python train.py --num_attention_heads=4 --hidden_act="gelu" --qk_norm=false --bias="none" --tie_word_embeddings=true --parallel_block=false --init="normal" --decay_fraction=1.0 --max_steps=2092
Each number is 128 + 24 x the weight over its row's rms, rounded and kept within 0 to 255. Layers, rows and columns count from 0. Numbers have three digits each. The size before them is the row's rms in percent of the matrix's.

# layer 13 MLP up, 1024x256, rms 0.0493, rows 228-282, columns 0-127
093:128152057084100087127148110141133141139127127122132182136112141103099134105097141106151140139145149153110097127110153121147124161148111139116156100124106112123114105127143146146115161135127109095131148113149123162141131140128132134083141130138146126136129144109136100123145098132133139140080161121124110140146125111098200182112145081141145164155161113181135150074116154127115117118112
095:113135169169150133115109120115101125072103146117149142120103155151114113129113106126127154082136147093115121112119124149124126152145141136158155129149123104081092105111132129096124140155079135157148068097120131130130084178148118084113157132101150127103177134076095143149142104140168124134110131094173070143096168087141124112126105106138134120122132155146173137186160085090156115161103
101:087139114157177126166106080087114134125115153169098143096119186128118111150121097123149109137157124093120152145135167113098094107129143160115184133145123191124125103141131132061127091127143130142122155125184106142109117148131096114146117136117137153066127127120121132126128128141113149114128147105143104163121101093129154083095125086097089157112149132132094159096142157145116104139098
111:115126146124128086129101097147113117104109141103149170113170098096115139130119156140133126100148101133166131142132130120105171109156127106105095099156137110128163157106109120137143172116112140114143123133130105146106166147113151150116157105140140127134137139103151146115158095121129106122135112127192134131086120124122141115196106098100139175158162138091153108133136121093117118138134
111:066123109107162146142095132142072100108131154139143104179133156117117111152151117105068099145115126106123163114133125102137155158083156109109110186136100132115111114189141110089095117121117133123135143149131133127148120119127095127121122116140156124138186138133103144111127127134097113173129169098173122134139106128163144071149138129106117122148162135149156138132139145139110145099096
107:136128116080150125138100149089133135103131138162112137143176155134155097143146171094131132147133165109120109131102150165146135090130126148098150105128175112108152122078132136134124152102124150146146203098142090131109107152071104144111170107116085153162113090137143163081129166123173123116130117130127120117131107131177131158137140076143124173130142119143123123116156126138098151116090
105:145131121122168157136142136182115145151139116110158124098180137122123104106135137157081089108159159115157128117140163127173078143164129104102096130083096135141077130159086187112152139153125137143148137146135149129141121168137152166098145127156157139111140117145131116140169149078150129086127137106141124130121140119162129114160123078152116104116141138138135164102124176150127111098150
100:146091123152126113067131093184121165108118129104137136137127163105136091118115152124148143134143134151151159102123130097150142146093148120127148134074119110119125134158126122138144137110084133103143132118112106104088160109121146118091110152143141127111153139141153078154135151150102122119162153137123080129130154143133127098130134105171141069121179130146142183136136138136153135097113
094:147108109084111112090112115130125139166179094101139103148092138155154155150152117134155128114117116159109164142119138106090070105119173160127177173100110134114078138131144148094127132145111132113149142154138102099102078099117136150125161116107137115123131155131146118130131150121126116098125110133082070154088102093120122152146113135164151144161112125130149122094088163106169133160115
099:130108067161121117164128123137115125150153119075113143097132119120147153161116111118144132136113121129109118153145114104146153118129133133095177160132086085112130152119134110078108095123146140126146103146166155168134131144165126154146117098147143157086115147117130109116126125173094093130150121137089098159101127141145118140115121085149163102105133187056154107142175160145122150128135
093:119116110099176143130099060120089111126127145138079165093119111128147136109146084101114169149125172169157149135117129102136162134178125143134112120151135146110145096097117123122126119164099129084159154108132099145116139153122103080143183118102113134115141111156136118123129134155160133160136112094145124203120133092125142134123133102134147123126146116107159120125114131155098110092121
103:127102118150162114104148120107121182153092168170123164095163129092129101126084111116104141115155079101145159159152118156137115157146078132145116184167173145120093171139148149133140124099139122126120152111104115113159164134098125144147147178120134135119101147127126145147125154158116129081146157144129139149139143144123128098171129112123106169116156098158148103129128102095173118160110
100:113138159153161111125130127164088108171148071136129108146131099104110151167113143144095138131139105110145090153084193103102118117112161124127152175126116133145102134143131153123154084106104125138150136147092135083128150137122123151110127148152114144153101137162093109110103148123117098106076111117106120121107111131112150128109102131131127132169139125116171087131187171097114150146122
103:135120129150195149109149121126142164115153153134124161136137142138141147114113150152151133130111103145126111153116138110136122168158102140122156120190129123111153175126099105147102116140107149141096140065112135139170089134129176121184126123133163097134144142122108111154125103127106063116111129165144108132114125119168144134140038133128123125094113149076116091130140131154164143145122
104:149165099161138118120133139090095123164119125130118139126134157106111097111113119145143164121161135075130116136133147157111117133120145102113107128165135137099117125074129181156169092103109124092096154166121131133128146152054119152131132169122145145130098147106160161108144124157176116115117168121110131148075153155121138126136099139150120132113144147162133093143070128119138173120177
104:147130136113122119130141132099113136127120135180171143104144126155132071137102124119114128133132126144153188168137161144096084175134118131139136117073114087119077073121108118148142121110126145107139108136157131121127149116150112119145123156123148129134153121084132108126118154112128136171157096090168110113109125136153139101135111129137090133126161146147173145136109120149137163112105
105:154179136152132114109157116110158146172134139136140132089122126088138095171133141114121137109154147151144142148136140133133147126153140149122175172135130108138061185128089118116150124135153099142128103099156124154148126144097115140143143129140094150116133117084183151076095098158168129107148109122150101136138147136105088101146148141158137118180160105127150113117135135161131107128137
099:106125126119122110128122122128129109179122126125148098135122134099103134163088093109135162114109091113111130098105119185140152131160133144116146102091111091157131105148101106103154136147140125128160170163138146096155139175145102133155140133078127107142139126133157103096163125141121149122172165109145101153117134120113130135122155110128119137157139141156117141144109126116119127135093
096:084130123126116175127136095099115148103145152150121149147115133112139124142088107118160125163136101127168111154121068114164102159120110141142127120159105108157124121167082132142130199127147143140122114124146180109069133104110118120114140109110113122096135176156130148124120089155112097157138131107105104165114126155152119112139113128154109132180120118078170092136086131124152136102153
097:163110156114092111097091133176157129131126122121137140099141131113107141101144112146154171138159117138117153083122122141148115113112092147096150135168086092129107155114169133103153139116138142130138140117138163149094126122131137113105122132122088163109117166148148135098143088122146109089149125119110120143130075092122123152083117199115105153135157104092150101141122129122140131127120
102:124106160136098152156149136136104095179144132090129161121105180154104102132090143116134150111142104097138155114154137145136153105121128099134161150122091166119134134113090141117158103121134145137122116122109107115129123143154182114175171115119114097154119113133117168145110102133136160154124089092100121097134166091131127157150127118118168079101102092143125103097095123129189118124077
102:117137119142108147161118132119111123112182119076124137119095071121116129151119125114112148102133098137157143193093120137151165125113142155134135156120133126109143118100161167140152128109078189176173157143139120120112147144096146106106149133153112138138160141083100141107122136156127148123109137140091140140130079110142140113093134148108146193140116136148186111112119156123105158121135
100:113166130143101146139161148144130170106093166111099112156135128129105153095135184079101080128128114151118138178082122116134136128145137157116102095137144130194124146125097139144124109168122112139139113125117105108138141154116103120118129127126113122110133112133169173125131116130130124150120127126122153119186141128140143124173119106148148143108115144165108140150098160179135114191097
091:093106124106146193130103128095115125135140130123102139124153115102099110089112136143121138124142113163153135142123158126133118110068121121113107108103151122138117091154160103113119173167155144159137100164159099154126128155149111127118143099133172127133148104066159119100150086149128140174139146141149133156159091115161110125143114136126120113134166103105115129104113164149110132098095
103:137152184132152106119131107170112140122112136136106139109123158112118164106076116123171165124140119075139122156110092131078161165133104122136138137128141153127121120099161156108153122105140100114131132103130182145149147115114110169134169116149172151155092172179113160125134084092123102145117152105149162135131135124112144153116119143103154143139150123115115127134129150148113116126169
104:132105158118148127146099103106124104092148137142122126131124153132111125109115125087102119096120156138148171141097122096134133162098126153089081102171086106099090138144103181155139169141152102141137159151115127121119101069144121164104164179111160102151158138102151125157093108140120152104098149123090142142086102149137158130160141124166130138111090102087142074139091132136149111126103
096:115084111149161159134130117155086107147152138146134112164126130110176115123135126124116158143130107170108172159140138128098114129091115119167180068116122080096129126156080150103103153147157140104125150073110085102125086158109167136106162114133114140103149124155121110155145145120122094112093125135159161094103113147084162145116138128150110132136180181153120118140117138094169102140173
090:087131121114143087112183120106113171110123122145120124148128161126162112102124106086159118156140078140157102130097115134149117121103151138114131160147124135131100103060140149110170083094122106121140133150126119146137117140108102111124124071153140101120178160118115153168141124133140141125151117140138106166167114143104101126111142142147108132112079138128160148146149105100131129152142
100:130130080110109135126118143145137114149091163164152104109121127101131129140121097141118111149087141104102165177118139116139153101129141154128117141104132124091090114129145136134152112135136092079138118124126111117154140144121133163162138084096091120113130121107119124108124128138103120138119123112126145164118127089192090109126146136124158159125081118130151133134107101133155171112129
098:165137176141126155136140098157148120179129169041113106160138124139140144154075150145135070117132163121175108108095136124130127148164156104173163181182132114085121172126098123137134143128175088149149115084097103100112163150119154173117144131095177136120168119112129130123133161121171126115109146159146118133132123118112121105120103108098115154146125114126129146104114143156149104091171
100:141113135138139125147134152154098110093170148176086138103136145122161098112127164079112148125143130070163127142166144168081153126121124109140115125129120124138118166152118076142133134124120136216154114121146095130153118110108151145112195107133110163167171095106166121094113156120160122167162198107137155138129137113143132121107129126089156114151105134122148116162131113128100171104090
099:122115148170132137077156149151161115149129054106125155086148122107124136164062161136170134146130117110129133151107135117136147133137131150156110136099113131167142146119128170112155130117119134146161097131119142114131126129128117127131157128141123102140189114161157116098106070118160126122146140106129158132121137177129121132128162147108169110095157106123095124151143111156131095091131
098:130101132156122114137122102085133112092143111108138145107144130114155087134075177138171149092151121119122111131188130173116119130150119115103099167158101112176093146136120136139151121149115163108087096130138138102098129163144159154118128129135170143112135118088153095131149135117133059143134128141117142122133147086147128150147122127106120154119131104162137096135141091131131150176140
100:090121151138095093125148126132125164122116066111089140145149154122058105128178172120106128111104107131137139158149120160146095180106154111106138127126111088123144124095137101157124123125159110163155168133123152162108135091152090116101156121129167145166134135156136144142138142139141125113116121117104120114102171161144138103126113126115106136118110152092154124120086122097130073129137
102:136102110135119128129118127127110132149091138132096145074132136106124130158135139149136134120139133112124101161144138103136147106136140074141117129155133128131128082129113092150127121154152154121113101102123136150131146107098123111118183114129107089148126190149112104102120138105159115143150076169093102128128116105129159128119091149138154059098116106124120107145105130091092110140101
105:158111130118129136084153118093113149110139121107121139085133132132121127120119134148076157109137136111144111148123115125166084093176137142124163067115145139116154082117092142131130099159097107132132087143111116128091122174125154114147153157149120121138115092138153150171103153148176142132139172141083115161118096144116141130153139121147147161154095088133118072140096108103161130141103
106:131152089139168169130088176179078178117097167122178130112106111115130102142136127115132104101117149114076151115160162202115151112147137137156141125148138121123083135102113123127128140096120152117104114131185111104170134124120104112145110151090149113156139136105131118091138130132127090123178114132114147129104107127144083150150077156160136100098120181130132139102144131163140099096164
105:105120116146128102144114154130127183126106121128120154113103093151137116148149130142135148106143116144132109162119174104122101117087141174102157195119117138136162156119109140183109145108118103110129150085151129156098139172109113158134145176129121130116170110138104113149114115167141130108127193152144109094115117118099130141172099166120111153137126101156139118171153086173171156089130
093:087126104158115096089101105121143127134151162133127157134140163110154093151102184139122146186100125116117124174119134078157150138159125134126120134173130150147133083163143118120102146117152157103130114148122095132159119117138112126116147150132122138154115130125119195134132159128157120163087155086098125078105138130120154142090154124124101089127126120169145132133126125164139112103143
096:126139150064121139131095156126120167102113105150168129114127133126131152125152175121119156134163134135140139155139128123171135119121090132124150124102099135109120124160108136122126118106142150134146101143110151105092120110164140125133123084094163132128123181128161122188153121083181128124123063111098081093142090096182139133155115091132129135105114126130093165139121148159087115114108
103:117079154113129161128139126150071086131104133127157104091151160129065142118098154157109073171143114149180122150173135101145131146126120138130140149133140098161097115093110130131111130131185103192129150118117142130141138130115136170111121133134132073114113107100096092116159104138121142126119128086120146132168089104090137138151123104131151137099146140145124130135131106137130103163157
093:115145168140127133118091112169135075116147052108110140132093120087157168135119180117162095108112146148126076117151104124151146106117129146102122152096111134104114126149137105112104155132127174117128158138139115115097139094152101159114102114111151130125135127118180120147150101138114125150132130160131120130117111142158130158125150142100110118095163125123142114110162129090131113055114
094:135121140153152139124114135123112102175136153104158098128165156172143116135115139167125105108092158171148121148101170140174117161089103130105122107122146096121136137130114134119118130139187066092131145129124142123086128157130085119114133121161110134090118103079101145120155097133139162095139118127131140110125134108159128116135106143116155180102133120099140128116134145113189106126154
101:092121150136158148116119156157136121099137094072153160103122135115094154090161135130137107140111116131148133125125119118118133120137108121136151174115134089108099110099099116104126124112099131153133167114123131164110142121108149139117170073143118139150147129116161194148104091108122152104147118181093149120144123133137122160067137123118173135169129159139146117124090106155168104114128
098:118093119131127094129166141113146109114139169142153130155135117106082135132104133162128116138143115160123125105138133165143147126153119087108104105127145137179122133130147147169059167168168143087143144096152141194177136137156111109169131113138166104130147104161137110131147090106147127142101110143083158079166134116145117154122157156126123141121143117110127145089153164120126104125127
094:165127108164152090151140138159123104139130156128167122116092150128120127099113131174137146168157066181105146119094137079105090108137135169145107155139141121135170142116146108129111116115109160117087154125128161153087120119135125132115092109121111129153094161133113171142089111120122143106121106125118118118100123139110155158136116107141115110115122133142132144126141131136100089207123
097:145089132160138161138120142091127146133120102124118136069160106120156135151132098152130113104111099118137118135095130161104138134160167160158106133162109127104108139157149114116119094115158134104170142125164136121137126160092095150139109135133127145143139110099107130116142099116111152076182093097118157101097108144181120125097082129108097138103165118078090104133112144077131115111110
090:100115140148159154190115170149153158119162125168135119146139133158141143117137130091128109128150114146113154135144120127164132122142127117111155125125129144132116079153136095119132095128145127108120084102122114083172138111125152140149103120139126127107145130117129138138142128141117111125108128154139147133178127129175144116112133127134117175136104133192157110163142159109105161114124
101:082109086110078166130132119157147096122145128102150135114142153131115100171114128150139125136139090105112145150118159086145131120149154159114120161142106125108114161088098140140124109128094139142131140108132135141163147150138145110143125119158134172118143128114098112129093148120127119137102134168132107125164128157104144160170136146150128146169127137122123157099087111140131126102109
100:092114135115108151133148162112120138157098093110158127178088100115132133127184159111094131088146159097123135147141057096125170144086132117109150083165144144122130168137118121123129149120132125106147142174127143122130111156123115105136116125122168125120116156112141120171168147137147118155159116127121138127144138118123154111110101109125152141123160107146133115155135138109126157131106
092:146129099122145116095126139093154129112126125127157140142150104113137100127148130152103132147141162116126107104093145152136098124149129131125105115103125102142116109116130125115131119140092104113190122122111155152124185120122099161133132100141178151107076114152133144108060106111115105110115120108109110087182166121128142107141120152112107100084116136149109113165154081107109095123131
093:098116125166106108139141166135129126117138131109115168069116147142142121106122078139133103129101139113134147097142106127110121138182172170142157120115116155124121127130119162104157156150178107105115152107161082085091123126121186123188124119149109129106106162109120164154111127093140110149117089109113132111092140098143158129123104161139135126150158158132167167130174140169143053154128
096:113120157081128089135081121112123102131155173143102117085113158124119104108125138142101141175109117119169124160160151178168118129112083160114121145095070116150139143108098102115113163180136095103152126107147143156124107154103120140141130140102130113103145137092120168120142139136128131163123131101108136142105123117150127130150153146091117085085124110136144188109096139107120150126142
094:126099152107138164104092084177116140088165130144133114157145134122149111156118162144175132140142141158143127144143155154155110130044128160120079146143098162145138126127136083095130115139105164139100135097138117106147143149075129110136110112147090132149072163104092113106167137123162100144134132124169145140099141147091101146137114147113146158123120072127107119143106150154131112125088
104:139131159137150113169139098116099139124148149157157140133117127134121127140126123140160129152108130176163085086112128099127135101105108132151141122114092146144082137163130146095096117143123127145123121110170101150118148159111096128119154085101112107140128146142156098078086146077112111149173130104136129118152133118138111107137127094112159109139164165165121131105134166102152116112101
# layer 13 MLP down (transposed), 1024x256, rms 0.0494, rows 228-281, columns 0-127
105:133192160111172114145141116149127102149128085153164121144128127073151124125125119096093150161123089123125114128109116121096147117146174106154099099151122113142162197154119115130158164113126133122119150100140102107157133106124152102118112132133081127103098104125122155147108133144106150098184139131141183116132105134124139122128157176132097169105121103103142129108126155146144138147151
097:140099122123132139130180125121130151126107150154124125150139094108128127144117105098117125110106153125118156113160136168122145121146097144138081145083122101154154107121109114141131110104085132126147173111144178124118094152095109125144128166105119135122123097143128081132126190142104078154090119118109141109143114133085110104115094152135141146076092120134117107108096125167098108100127
100:128110111170134092110170153140121117114150146105139148129145080120151127115099105137134168112148110147108149149104146124141147119138111163102185146107129101127124105166100141092103102180141150121129132138152112141124147167148094098128142138122081151109114085117154097111108139135143127109139107127135137095158051115101128125102141163110148187099135133144129111101118113075094136146127
107:105165129133143166121135121106105111132169105129117105148147150146147152058152107146152115134175165122160145111137124105053095155131156151124195132104182135107125165129140121112129132126135087115152118112117123155154107137106116090166135170127126105147129102158125130154142095114120145136131146121092131137094101088107146107116127122110110172086144147158120098156151112106133159168128
095:131162125110127158101119117169085162127116108135090142110151122074131099128093126136092130167128127116099130117076122130141116160115177152141100148116170154108141142149177128126130150113159119123159122145104092114136143111130104117107169171140121106179125103144128111124122109148117142145100187140135109138121126158159146088126147126111137108112145145106116108109156131101081116118152
105:140096135131113127130140132163165125132131119139186133174160180155174132137134100099145101128150129125103106155093152143143122083138134135134095113123098132151151137110086120133115086101098150136143144156130101081136125135117122127138115140167142107085132121114111119155138134107104156141123109151135152121086137123095116159134133114156130132131144131089166073109149123116088106122116
107:140158140180138113109113117092130097131172132146116153149158089101132091116132165119151099117167182120146111180147119152083047155133121136120117137092112138094108122152129139154077181112120117112144117125121176140141101137127149132168115139099148132107118149085142102137130158102122113106137104121112121103126133136157159122106097144113149116138139080124144119107093091144142163148179
096:140163105136127119154100140125126151115125112138124176158122157172118135097095167109128134129152110151097153105133081135158149125097158133176124110154145105108160124152132138154133105126087105112125162132096129119150143168065131140109142161144124094132145165117128113124139123133114156074134121116161115140103094130109073144152143150106133155144163129157142160131153132105128089153109
101:113139143109163114107122132092100165172121156147121147149084145124129112119133111098135143129086124146147078096135076093127136120169111109126106146132118097160136100116182114125123155130108112100119122098157143139153131159174128120103088178172131124119102095147143146139181128143135104100166111110154131094161130133076130143144134132101099136106087137138099172105131098077103122089134
100:107115160129112139149107105147118139124097124132137153128124159134075138122126184087122072105108113123181125108101100134080123128128116149145110155103134128099150143146110127114139095117141094165154136102160124134128198134118112146056159158132095108115127119094102132168144129183115111160119139137134139148117102124147151132103131119178193143187131150138086117083081104128119103128122
104:107096083149160108129162150118111143123103160110141094161152175112136114144144099146138139147135111109145080125096099138156141110111157164088125106127122152086150144085129101124158163112142131157137116118132123130130092132107153134115112147136093122154126188121169101124131095146081145176176159112142155146090139173094161158136122158152139131132124161124132180137129107098132125131114
099:068142119139106129163066163104153122134137114167135147137138162106089110131115142122141109153150149087146091126127148111112098121141143136123156136126130135129110118073148100113118140124152123130157149130161180114146127090149093154115139153162178139118129119100100159166155126127148111100097111158137132124102161084084121146097164098118096070132158124132145129194156123146099114123146
093:163173116117107152144134119109159133144150150082146091109086111152140124146130086120102143091122109125116132151105144143113104129108140159131117100101128107147105081158145142125110146112091108131160110165133071110108123134135100156101150104138130118088092101148126134128141118082150124120173142105112084150119133124178087120103101145151094138115112140127122153120136145186133131124130
109:131070160150111149146136168127168131126141137147151132126136137074133132172116136085127116136139154126149135123132135156100107142128110115119137092089122134123137084113149152108150123115160181146135100162107090132102144155130093175151136109150126145126155151082118141129124142107123116106143126105134140118136144131118156136142134141113132126130118090117127148139106134184133152152199
101:094107168149127166116162101070116130114153121153149157133144148078144126151116168079119077106119097129125087111149128119150119177114127124113111132139180148164114117119150096141104110108120121103163135118147162164124108103186119085110099127105139170122102109108133119153090102150128086103096084151128116129168113077140122172126169123105103130107130105124152098124127169167113103112142
102:120126122096138150144156117127106171133125134089129124147131100114134146100143107164120143135136101159126106164170127098090140136114121127103138166105127142098105122154137124123177157150132155122099083089121142097109185122086072123105118129108160145127123115172162125183153109114087112110108124123122105164132139122124144157085158106145177119133078126071082097186131162149122117136105
102:106105155144121113176119114113162124091104136081150143101058196148133146097122117158117141112120123098123102125111152156115103152121098174136093135095132128122147076160098129140100143184122155145095125145110148130178122090144122113105142130113122138153148087125110125125165127137097157127114126170144165098127139144106171176149125131107090146166147135140137124143146088148134145152136
095:171117087119112137113156125131145116152117119090075143132139148133117147118092148129088077119159160124146148168142118114149086138101112173113119169136119107150100153096104146175144181161129133142140105136153176134153124108099132147140139115142083146119152118098122116138146097144178094161124113143129100150174140148144098109103140125112131125130159130096145133066133141130147128176131
098:095151152089149104127136108099131118156082154097126095138141116161137131169127117143141129133076125128146128141150154179154143160159158109142131106133095121124097134135107127162093111139122106128148115168125092093121113126150188138092150101124129122139122076118116143145140153092115106108198092136129126111126105110124165124098141104129136137083156121118071157162126103138147108100136
101:137103103145136142162168115093131066172088091124141121117132131120100095109152150116161122108166150138104145113143152132167109142141152106165167138134099114139116147120123141136123121143158142147140111144130110178078121120147113126163108102155133145133119115131146113125088163095117096124119141156110148080128131163101132113167133089134102110137140154163161131139153128162154130138163
098:124147092127131092098116137144121130161104157133126156147127103101136120125104110101128078108130090070116081176148123125147102096097133114107090181123149095083131107183114114145149090172140130098158066153141140137121092131092139116118141139125112118114154157103125133112128163125138144124122103140133119055121165164132146130151137147103113150141132129101119106117122092069149107109115
102:155134116096141111115178143151144130164143145066126126108123143158129090162147114100078159149135144130162165107139163175118142142150114139099113130159146143139149094129136140101085110105137113107112123108121089149193112111114128171170091156125129132117123126127161131122111077128096122108128146123128158098130122153118153121146108115107136122146146152119143131143125137110088112099095
108:157103136119168160130151149100092113157145154155114082130116150154130144150135122114132133131146164124098131145134131102171172113157136117136140142130152107108084111168129148147133112118131086118129129138129145095139137123108145111089080178090146079132118089181105135152117138087153124115138144081127142154090139142144076129134123127120095134176138132141096185091106107114109129108073
094:165139168165116074142099119104121110166126149145176130110128096133147142137091133132098118132155084090087096141137138108100096136127175116159118120157114114173146142121149104142143154126141159167114169122156165092111135075134058145119145132107134187120118117097116147124121133102096139115124135130133094098138139174095124138170158072155094103106117121093177128137135152123176157147183
100:136095105110104140111153115133152088118172109137074151137100128126120126147144112113161089110144137122137154138130148142125111173076149110118141172129109080125146123168086141183104091173122117145135177139131157144120111133142151146088122130151108128135130132162157107137143111110134156158088126096141161142123184090152133121119131144156125102161117129078146142158104131112176121130104
101:172115149119103098144125133113094178123126137112127129152157153137149141115104125130107151102110139099058104118148162099141098121089132118110073157146145134118144128103133101140111111121129136115071105129094101155108117132105137092122139144137108153137082145110096146114150113128095108100138145102125120110145082178080122158101091121152139181161136147115113153133128087150104102136148
098:132127137087179161093115102164147124127084127121103106155118132166101150110114162161148156156119126141137093101116136146166129109164134139125140154145130142192161118139142126162117141088163134106145159141122134131163110140094094178082118151127170156123077091128112137096138104115118136134138153127122114106099168158139131109100136108133146122110148151143162189150155113136157092139101
093:157095106183110142173105131165148090061136122126132146107092127105144134118127153107132126106143155165088112107110137175123127143147101136184153101140123104148126135124122114139107125130112138136133160153102118111137143127170136073116160144138106186137088087096113116132171095133115137144083137135156110112112103143143104151168107100092147125111155077125129148154123134155116142086114
094:146083125151115123075149127083150162158181118175166172165152109130155137139170160134162188119152107092171111113139131165131116094086145101139137111096104122145127151126149138107147101168126132116151144109186120145140162177107138106133140193124092109120143112119120141121113102150116112100104146121105131147153109105085094090081142103116104132131133173130137105118160102147122119145113
096:127134157109126074140135120150113126146103106137113138107112130113131130153139093113128206113152113132157130120125130107164126145138112111141115148157138146138141113110105134142144114136122134154133178122131121123148153142129123131085108149169099145074099116119131160097124107126108092103127092153122153094147125116157094151125158121109138121106151083103148160133102144130143128156161
103:122133111105128145147078175146142160143132139098173152122116109133101093066161113079155139156133106116148145144112115146143150110145139130100123142117165171122111127129139133121102151144090147148089113113137113144100143174106106128127095137091135108175160085119151107122092132094114106133138130082107130134134130139103148136085152122152122138130147147136092132106140138141102170139125
097:090110111089171153086178133144120154094138136054125097150138116135152144163103107138128149104164117151137149145127179148135138146130139158137114124072147126149153126072187169129173091118125144116123104126109137117106127109097157124120124095163121112135137120106116107108121163151124143077160097094106149149102100107126085135083154099136133169127147084128109166116101096164093089126099
105:167111111098120147121127127154088138147124108111179139131090136137110150107157125116082134122121125112152127122153087154154130146126135157109088127102162111128123106173117151119137139130169070112119131107116072125128144117100134110151074111168088111132110116127100090186152132127101123099107104098126145139096150130138145113121149156115112139143106136151146111067093119121119117127099
098:151112118144126158094122139136124125095167089128156149110130086119140148151091077108118172129156155169109105134140127167114160126143147084122108084145129127127107099153130136129139118168135152110102126093128121121134126102179118105141145184134087131120141121082099087148180124122131154145093138127108098142102095090120117091160131123120141114176163099159166161124120108155096142124156
102:104127134128177100072111134131142121169101137142073136158164143158144132147151145129119136141145118153155121141138143102130156139160105118117123103155082123115143102109113095125091111142137078119160169169113102157109126171124137105118118162137127135109142153145144142092145171152140124132132090135188105098138113132115130137115132129125129156115120149154121135121183107137105134131147
097:111099114117117095092117115121124140157114125127135145153129151120139077104165141116114120115106110097109118107131172124173152146120149116122122103165133122129135116105143109135103117151121121101144135120112137178158137107106142118075130096124107099192113142092128109111119101090034113166112099144115142129157101145147064105129138138095141129114109126117122167099120168125141110088147
111:098100175164177097111140085159123102106113118127118120148103142152121155128164102142152149112115109132126121103075146148135119101146148103145107115123143155106143147098124137117137177107131081133161088111133146135129165135154113185101146137136120120167143166137102170168091145102074114139106127129130199132122133128158174092111130120203140135156120097120151112162145129088104141125142
101:112129132155104127122115126119139084116156147152121118150163132091120172123123144114098112139133128096119097066141133116123124136180137169137104131132100156116101168090162122089175117118117119133141167169098136085193112077119087126110128140151127134116122162098174114142135111171118141107131091176148118105114120087115086140121127135117157161079160136121155125110135168108113145155137
096:108126129128145135151134123129111087190155104140157172123141131162140102137141090115158142106139128106121146137155128116135124163127068122139134130096158073098104131120157123114096179139145101162103145118078141123099098115094146126063126124121169119149097127156138126085092143116097096110193139132130153119139123133113110118155118151140144160160162176149140144108081086118115113130131
100:112109105113163129129157116115101154129132165113142107153110146104100099190112083162097067136171083144168096078124153115131169144162136132147083095115125071149128105114143131123125141119127101138147125126115146111119125129116108123101135168125115125127104122127093121121075124113135135160148116105124178086156131130122209128114107141161138128129065130185116150100086148110111104108109
106:133082106113140084134176107140104113131137142103112164161132125150145121152156130137100116142107131126114159148097090105133164177150148134141124114121087149116155108138143076143096147151131131118147165126144142097115135149112127145113147113119114140146125146137125107084149159151127117114124133117129091136076117158096121139091124133130090116137123115177100117136127120122156137095112
102:143092132150162145145140160115065107104147173148150124123183142177183128138156109128128159148139125097106149124111162105109091128134106167123108096176102129105096118158152144140140084098109163126130095100139118127122164125158131117167123116129113093132141162146125119129099107085093137120157093105092163092112119085133140128148116140120090137159119125123154095168132105176135077133151
092:129125086131100153145134119138168148153084123152118088102098132144089134156124154129160139127127143147095134113137139162126164120122152141116166116073161147121146110134120126133147113125101186120149133164138134114132100155138095150127121081121120136133137164171100097124129105107109187117157135175096054158128138117096115158101134135109156116145116176130124132132163138165098131107151
102:155121145121065148147161169119138123127088106120104148122121114162137141121155110120145155124164105125107142100119121117155124133087130128141118103098116127090135143098109106114138087187158146153123129101153143140143172075114102083100165135127109102114151140095184183096125121166092188108149140174109125141122160159103115106104126118217112143117137111155101110104119127124147136164128
107:099093149175122140138136141115060128136115128134145131093088102112137107082114125147108126131117103099119114127142130129142128154147138176103149101107137131083124135120098136175149133122088187144127123153147155122114154165145132126076124135143067142103124139154135157166163158098132122135133118081118128125118122136146130120101117114147110107109135088138151125112139124144106128116181
094:136149116136092157124127127127105132131149122108080105110123104106133120154146134099111140124102153122104150143178114114158136143121129093111164171130116126124091146141138113114116136113106125098116122147151087090143179174127161116159146115132149097111149093140099107073170183131144177138113119140121141125123065111122115091102103144104122156165101109132116119123120129119081105101094
097:131134113137135144134115153135139135096124116147151099127104127161114140082118141067106103126132150141123132145128126066094123066194140141096158137134181125116096162154164142110092145135154150118120152162143125151146154131153120095135086100153095139122144147133123163152137123124161135135157143086130102149101102136149108106187133109147170129147108147127149160081103142143149155144126
099:145120131141128087087145156179083104110141159114138104112114131088147121122127099170114091125160125116122119095124118160141162068103152141093124119137122161132149164130119129107116184082072148120154138130117114133141124103109095159117080146181113086142096116133102143146135144166097113140136078075155128110142162113105163138161111158122140129147132134141079161108127114136116091137149
103:162140123137113165134134115126115145158113125151136120146127108168126123127188112121134124143122142154156111085164143104097117089083134130094149164202130086109093120134143087137088133140121116145113131135137156125140128118131147174115106136120092123135114115125150144129155103137123159194113174103110075126157140097145129139162134152127134119109123107106113113103128130112136137128117
105:130132138142139120133088096150142170139134168152091114116134130124126099126126123122117132162164112132159149125121128125155082066141133155093134120140097092132134120121101117149113136117111133145122141144134124111116142138171123152080127134126091105099114100168173092093115138136108170096129149102115111121177091079132138118138152145153091116111090105115114094145134141161132088129099
096:122092145129140131128101065141062150078108116128151160121126112125106154165123150128128134121121151140154152142101121143115154142152111134098118155167086112158110121143167118089124130149118097125070130087150107094071120080094124121156124092144138129129118134137117130122167103082137147139135086091118081089065133149130093140150142083154100123121139124129144102127102154119130101120127
094:119130109118104124106122124121134158103123133128105115180081102119093145141156167137083143089122142111156154136124158083129130119095071101143144119090160099126169151148111112137106091130101110125158122157123149150144145139097080116110109112136172158170152096145160112103152145147142134121104176095123126131119128129100135139106133157150088105121140119131110091153068128089131151131123
094:136147138123140103164145128186137125096102132123106127145138129129144109135207103129125143160130126177108135129117157107173112124152096121114140152133198098134091118094116120133159120154097142110086098140110113136125131162146139092079096125073147159128120153147112129145135154134133155146135163112155192145135132154125130148098164120142116130125111162129126109119162135149072168136144
102:094126156102109110084144111079129098163112133143127116120131102121122127077133093059098162118123153112130085104093147127131147117135120094140136149136127107149192116124112150129112132106156120135098125191138166117129135112166141124146161117107158132088119136125157142129120131104117132101141114145155105091114122115122149143111165098130120091090103164135145126123132157118089131132148